config = dict(
    hidden_size=160,
    hidden_act='reglu',
    norm='layernorm',
    norm_place='pre',
    parallel_block=False,
    init='uniform',
    init_std_o=0.0,
    optimizer='adamw',
    lr_mult_qkv=0.5,
    lr_head=0.00581,
    max_grad_norm=1.0,
    dataset='wikipedia_en',
)
Each number is 128 + 24 x the weight over its row's rms, rounded and kept within 0 to 255. Layers, rows and columns count from 0. Numbers have three digits each. The size before them is the row's rms in percent of the matrix's.

# gate: layer 2 MLP gate, 448x160, rms 0.119, rows 260-285, columns 0-79
# up: layer 2 MLP up, 448x160, rms 0.117, rows 260-284, columns 0-79
# down: layer 2 MLP down (transposed), 448x160, rms 0.111, rows 260-284, columns 0-79
gate260 099:107116153163141140129123155121112145136132107173077098121110145138098096101118113108111141142112159129113162118139100144155123151126159136117176168117127107165117103083179150144130162180153142156166131122159138113138111165129125111143070156
up260 104:128141145126147119132105126154157119155170125124136165159142098132075186107132098100144121127142126188129180113149103109147121125171159115133140136140177121119149083082116141101113116103080138150148118136104151129147165150094088071109112126
down260 101:150151148084150136128166104105141102126126040148110126145118111156116092120149138109161150092161126098109139111137127097141134128157160132113168177134163166127138120098142121137115117167095111172121152136093141158114176120114179156153070134
gate261 094:115163078155145103128127089076104126119126103124092157113156133126106116111151133139095097142118086161138135155110133163151149065132141156157131182116137147147137124089083140153146090150124113123117169160128073127119124111121044118125131116
up261 092:146161104110079123155133152127137149127130152119139112139107112180141117172130123135117102159117135133131141150135161116121101132119097088140148093110142153102094095131144148092147161134117125147139077155138074107115170172106133145164101134
down261 097:080098135127132106117136156164149112157167105142172142136159092155133141154075129150110133113120149113148134150099124152105171156130137110106145100102116146135146114112127137125159148138133094169156150103122146104124122127137110103117147125
gate262 105:120197109162132134138108137165143106094166096113116105126082103153115097153114132114152119116093091104163107159140111094137118127168137151107127098143114176129095117160131158152144114147109110099131102159152089096176116160149117111101149144
up262 105:125142115129137166115142120119088096200130123103117152196122172092145140133117136139124131121151130134156179114080125115139140104100138150119109146143127121131114136137118161118162089124136116153136157124142128141113148127125148183117110157
down262 104:101110095135099166129139149179109179140097130127104155111086112143104180117118141105108125126118128136086150133138162132130111171109118051120092119139104151175142115121104123147123122104123153166191108122157140170159104114164142132116115107
gate263 098:121114124142192120129102134124096099161142121170098099147133145120171078140109147171095116144149090128175095097132110126099151109129117103169120132142123161140101142137129160096117178123144143124074114143124153129135093135141124153145123135
up263 097:146121093105133142137071101102134122114109168156121163148143136153129165131078127129103097143157088123165177150138130158105103130131087139127063138135121093117121149154107162138074116133085122152140125159149142152101097107118157175155091153
down263 097:153156069104107136142181091112177159123150127137079132139135093112148167096125174145108131122131138151134133110171138131141151145140155093169114134131098132092096143135121134123113148068138157133121119185136096111064136109152144156079117101
gate264 097:116144133121153123141133173129117171110145106119133121121132104147099091096108103155102140152178120150116105090069085098106157109125122127132141136144136153129149132075133118131138162128158088138136129135108130119139067148129124128131097132
up264 096:143130130103071103116119106111110147139109169149140175111129151088146152152119162160139145117112138104112135103174116144147100120132130147134096074129117093153151126125131120114088086110107178103112151128126123123131173153107163121146135118
down264 098:132150159140139160128115079131135144167182166110137064117144134126123205146131169130134145158092130131096123134113115114131163130100071167135132129107151116130136137111118106144121122104122155113150172127084130110102135127095163138142120114
gate265 102:155114137144107162175131143136130100126112147129141106093083140128076151099145112143096138155138124132139163130140145092132149134119129140106113081139079140121094147146125130145083122136147159140170123088118110176135148164156099122144135125
up265 100:122104149117158128141115096111127172125093110122117164082154093107161123112103165156135121129128134101111136133120165129112104113162130166176112126110135120142157083114109138105135141125135128085119143139105179090067094142139109114155122144
down265 099:141139123098175085155155143161120124108184142137149136134123099149155072155142134114142090119087133141094143118149114146109147142118121113132128172119114115095113193116116131132124148144097105142176137124076137142119137154145092136129123130
gate266 099:103104086140111162120135102103065123151116118102166130142131155108140156104157144120119090098127099115176173115145135155145135138127144117096121122134137101135121167127140158097156107189144157137133152103172095143161113122145110157126115141
up266 096:149127155144142069126150126144125124106117122151168145132145122135112152151131144156144107137106145085073105149121174095132110152112099135168134131170093138148132070125069135125098137143104129165133149134160172123134128125160167112096101173
down266 101:161078136158134118105131130135163134136157146182133127100127088142136123160147145195106091152063098151095104149133108092119136056140163136161137182141141150131115151141103079174109155103080083129149127113093138138128142127130096129148168126
gate267 099:121121115123134098163088134097119090118129117133113115123112147152125074145134146150099156169145114076152146145129158150102122124133129165117136135125108117125160180132155128136116132139140146119106121166147155098153120114132141141122119103
up267 099:097155132130129120133124159144154054160090128141113098134128150124070150090131105135079159135128132161097112124123144092133158110107090133129177131075116133137106128110144122127100145131172139167139106161167107106111154096122142155160120149
down267 098:135146100116150148142089150146114099176139137089155124119179118139113118144193108067107155112104115087089129105126180125116148155125158154090107117127138120112082094121131106130127143152108111114140141113134173104157126150116125143172145113
gate268 099:095111103171090135134122136128104173124122139135130106116159058088152111091128134115133133115125103156113128128133137068176130124134113154133136131117098115172120100141114103153130103151092098117133130173173131147144120122141133135122092083
up268 102:165109138100108145115121089175131142107129130137130135095129130148137091131130117087157142098123103114125146103136103143118114050146123077135125152137127185156129158158129123139099149089137107104088115109113137145092108135118142112149146154
down268 098:143131147119083110077137186141158114134098114129137088080142173079141153139121113102136100127133101133108130122128130129090125149148102110125161156162130131122198127124157115125121155145165112137123133103108096080112113128115160127152123096
gate269 092:112170116170134128140151144100099153106087153137102098127146185139131117130123139122097146142127092109104173111117116174148133129083117114129116146137076135118102102133140172122119087161165154129150108120148091106136119128124114114117108118
up269 092:170104094112156112146151125088158161094146158155110133147108086116114114122114124134133113103118120158104130169122169105088143136121158127135117103123130149112142103172123107178129127127134121172126107133114102140102174161126120096079169123
down269 095:094119148136120153111106119153114077159099141167153093109158120133192114135151100110127143145130148110107134137157079147158114108087096123096155125137138140113091110133134109089116118161113114102146148129132145129165109120118126134096117107
gate270 101:111120098153129140150148120117086112121142118119119114186133109154148120115137093139118099108154133130146117136096142106148148145099143147115128164145139146188141107138124148187144096155118101096157136157165134158158135107133098150145074092
up270 097:118147093164108119092151122139110150104092118151119128138117113159143085158106167143115119108121101100129135157100131119174085101097121141147126153170105141109098057150086112130180150139117112140128161138153168117103096184122125134166115120
down270 097:100160151147162102144086104118152158114142117150100169133129100141090103102093128127140123131099134127113134142109132126107117112117134150154115090139136144151141091156135144129153134156079161144082179170071142194148144141150100136155113133
gate271 100:070171137114138147167116120082128098095177092149115127140148129100143132130125153108104153119116120147199117114079150114151140077146092155114103105120143145121119131140098130135147120140146123075144134150112121141154131122130130139086118143
up271 097:117112094100125081110171135161147150100153096110130118128125120134119139130148142122149138128085127191119095150148140147141135121159137158098166129087138155120195127150123102155157144117108131103111146161143111151118148144167101120145176148
down271 100:101122132129104144136133119083134137160131120145113086128154145124148124121173123115123124108136103142112114147187096145108139126144151070076128116113146142167106098156147127097084145171133122088111132134139125159143131145155143142152170150
gate272 097:116118114130137169171146182119122130129148152149129152115106119106134152097098132115141096108088121153177137094139117112067129138106146110111120113158177143143127121183166123121098110123111150101112145121130084201150126118151132128094133126
up272 097:153126117117089159109132125128146141120131150102115121105122066123172107114127145078115124138122112109151141174129096098128176104179102099099157123107128164099132153129098123093128135130125096115099129138116106121131152173114120153104127141
down272 097:179150135144154094149156100105130137103118166117120143126138097122165111140107097119161118065110078138129160102126108132119178104109144156119124164147149097127117159105112163201120137143117131113102139146139111116170108131118148150124113107
gate273 096:056165089141127125102186118093108137151130116115141172130137126109089132115101163130105146111128114121152123108107115101158126121086137191130090160082134116148138126140124163155129159111154118127104184153140113110094123104122105111115148108
up273 096:082113119124135154136132177137129091101129096112119123132098143186117116130143114136141130175139128151108109135136167093096132114147127081074155149129197110126178120094118174120125167121115108129133142085154121086139135133098122140139128139
down273 096:149124116151159099118138148159131172147176126135127106144122093141091109134155101111087137144124085114119153103102147124133149112148139134075143120126128170168153137127107152148075121096102100149149136146112154089166138125121135100155147119
gate274 094:131120110193167076143136111141134152140186113130103097141102145115086099125141116147146099143114110170138118151102131138164135164098145185105111107122130087131085094127147169105130149122170106095110144114121157122175150129124075120166122137
up274 094:126112134152163108148079102136144152117134140114081134115127146164173125140099149129127106143125138159105116109134146140157100127127115158124158106145136112143127109135118137145112149121097126071137106144146115108152100143119106127130147173
down274 097:160127139139149126131109156105151127127147156113123171130132139114153102115108170144128113086149115156095162150091150120187115142136083136096127074130164128187141149116085107111121162085140133119139125118120150129129147112099112131151157109
gate275 097:104139118137098167148175189146144144097182142169142135122122079078139101086105094142128112139129134119150101119123119099134130166129116160113107121164116136149166172140154118116098130161152134152113131092162089145122083120151084144123124092
up275 102:136155168122152151146137117147074098117131160105094142127149113137144103117139134074118148131131132124141135166119100112127169174134129116165145146143163155100112179122080152159124113134131138134161159129108094100139141114153150113136087150
down275 100:150120117108149143136192145113132126156150137122130143143130100097141110103147144128107134105115125123124114137134125073125142134143159134169137115152128104163171176115092132134171094161152150132112109102144147153088119118091130119152137133
gate276 105:151112105154160119148141188173125111130125143070106128136137123120121090096098148099121124101131118150164168116077114144108116124115096110152099146139172142138109149116170118170134154132102149100124140145135126150181136114132105144141147135
up276 111:123089115115134112111144129133098087167137128115161121176131150104144080100105142110128124120130115149135165120154156185130129119110107151125176120161079124136079134132116134172103136117123167100156116112183098070145167111112137159149112126
down276 107:142123081153120106130127193175098114174093130107144146116153166131096138105112128190108132132129101131142123119104115143127149134131128096133119153151172126135120153150150147218134089103093135113145135130151108128146131113118148183126155079
gate277 103:094111123123161078133150150137102135172144153155115062117072120123136146108147140125152157114111166111110113113091120116162147176105134133156135101090113130142080149125156161102107124108156122143094156144124169128114128107137116111116176087
up277 106:154118135156121132150130115072141147107143154131152125151135140100128138098118135127148130120141127142138123097128128151100166107134175145109154077115109090143109073136164134097108152137103138120143129131165160131121110156155126120154142149
down277 101:130099128145090145125110122139094121114120149151135161106159145145134180115119130121122094143147068128136140132161164148134125104123099152158123151101143124126145126166176133141125102161168103122154145145125126160114119181122165118109094161
gate278 093:149107119143117123118108181147148153070140118079119108113123142132135121145134111111130082140157101185169157090149156135101153135108138107139118089140131156125103078134178131126165162118142095169131096137146176139150110162106158141115137100
up278 092:153114146119102132136107122155118115145138133174121134128116122150107117148117139137095133165120072141079090136158126142156072128117138156166127124116139120107150157104150137112094135117155163109135110100117159111123126086125073117159105102
down278 096:089121120144125089135150137089122144120171154150104123138173096119103157144125073125127117172094119118085099142146149145133181124120126130176101094102154125123145116098123109186099109151149135139132138138117114149085155175132105114194099144
gate279 103:131110124129100102162147104176106130133135155147076092124081143108124147091095140146136104122110108147147137073131149139119133158157149144116101156150169127170132137129157137106121183151105125133097128134149128134123132108116127151125116085
up279 103:115097121123144111115140122133122137137126170140096132141127139141142139152120136136134139120122175164163113099126135135120109097143130165112110137127095107094123125125183104105114102145093147130173102172061162172127135101160102156118138146
down279 103:132149114127145168129119153139081161103184143154109127128100088115101129146156138143111101161107141106154134109125116117135046154111098130119113091106149148129073125147078122144117104148099130133115103158114162112130101122122117131148105134
gate280 105:133116124149144144173137115188124113100132089099116113138128120115097084116151131152114119085130153123119115150065146117120128130149135129133102114094144174101137126095120148164152165140156120136137123145147143086132145148113086120143086096
up280 104:123153087136146130145138105174143097093103100098131148126131137136145083111103095154097092134101100132111103118129104128126154157121159097106134155139133120132125124105171135105144158110110108132095087101179160113138121121131116146112131135
down280 102:145139130109102144129157139141143139126090119125141126151104123103116127137101096158134140140125081131130126093159096141116136124094193144117128092167145079141134123125127121100180133109116092087071084112119130130153108114130133150087102132
gate281 107:122080133113130131126145105162120114091114134119138130119130120173135152110107082156086089148170131149156187137148133160103166119163145126106140177100109094137131112153158165129111167122127132144099121132118106127151136113109118124123131085
up281 110:150169127159133169132175151129124076131137115102113118164118083105115088145126134138095152135128149129086128138133164114130141154132159143147125124134127146070151095127092114147143175119140133134183164099137141113092141140128121128129136112
down281 107:135119114187130092132155093126127092161097123115117097138182110112113122181125122111119159159110159142069110135128121172155131120109168130134093133116114105122143116097134131130165158140153166123126111109102147134110197122117134111148118102
gate282 098:089124090146121131126101143156119118097116127129111133085161153146097109079144117134124097114113103169142132134102144132142133124157146120138133154122156113164139130123091130125132138135136079100103141150174086136150129110114134149106117080
up282 094:158113188103137086085126125078089162150117155152149115116144085100140107137147158140142125108125120143121124120161122106142104109134080137189119107187132136155132071132106107156136140128118113090119165121122128107132140159092133100134116149
down282 097:121131086121125095119105140145152112147121144113133129114154151165122151153099132134069142118092161150100117118066126127128117107165138091106110111149125105143112130150083144138137137148121112117104146091105081121096076124135101089150148093
gate283 095:147130077129126130145126132143119118101125138110104102132119105124113161124119121124122123106113160126114158144148132134131139127173084152117135125132133172173160151121143125151123145118133131116112099134133130120126134153125143098088158069
up283 098:114123117108151089097171124154136154109149092109164121135102121129142127085088085143144139142100107144144163136114137136076154130103135151099178143149133121074103172162136140157088157118114119125109125110127120104150159128129116114127135097
down283 098:101132115109115101078102150139086160098102101136119137135072096143136129092096100144151120140086115143146114146135153149112163088119131169114156145123110116124110193174124121138090105096111140133095152182140133136155125091114095114139107112
gate284 089:125144158118123190102099177091115162103144131113146093153126134114093118149111121059081093099156146147133140106113114124110144143123124133149126103130148103148119113111115133135118156116129110145135150108098146140132183120079101109106081112
up284 086:127079132135110125118143149121125105148101088119125064173117135156096129126135117101109108124119164130149141097140099149098131099156116119141184146125149136163097138096119102135139125169115111119138144095152138118168151133149116120131130089
down284 090:113164154132096127125160122115130149121099129113105120079170131128112120159120098114153137146164170138126113095101101143080107134153123093114157097102129091090149094130114132120132162117151133162163128097164128176093123128169100137149137118
gate285 101:146118126137143147122112121162113091114150133110159137162129125124072100167097142098113132150102102130177156151097098158133151163111134128103158077135149124112092123127132207145158141127113122133168089102131124136164140113132095155123112138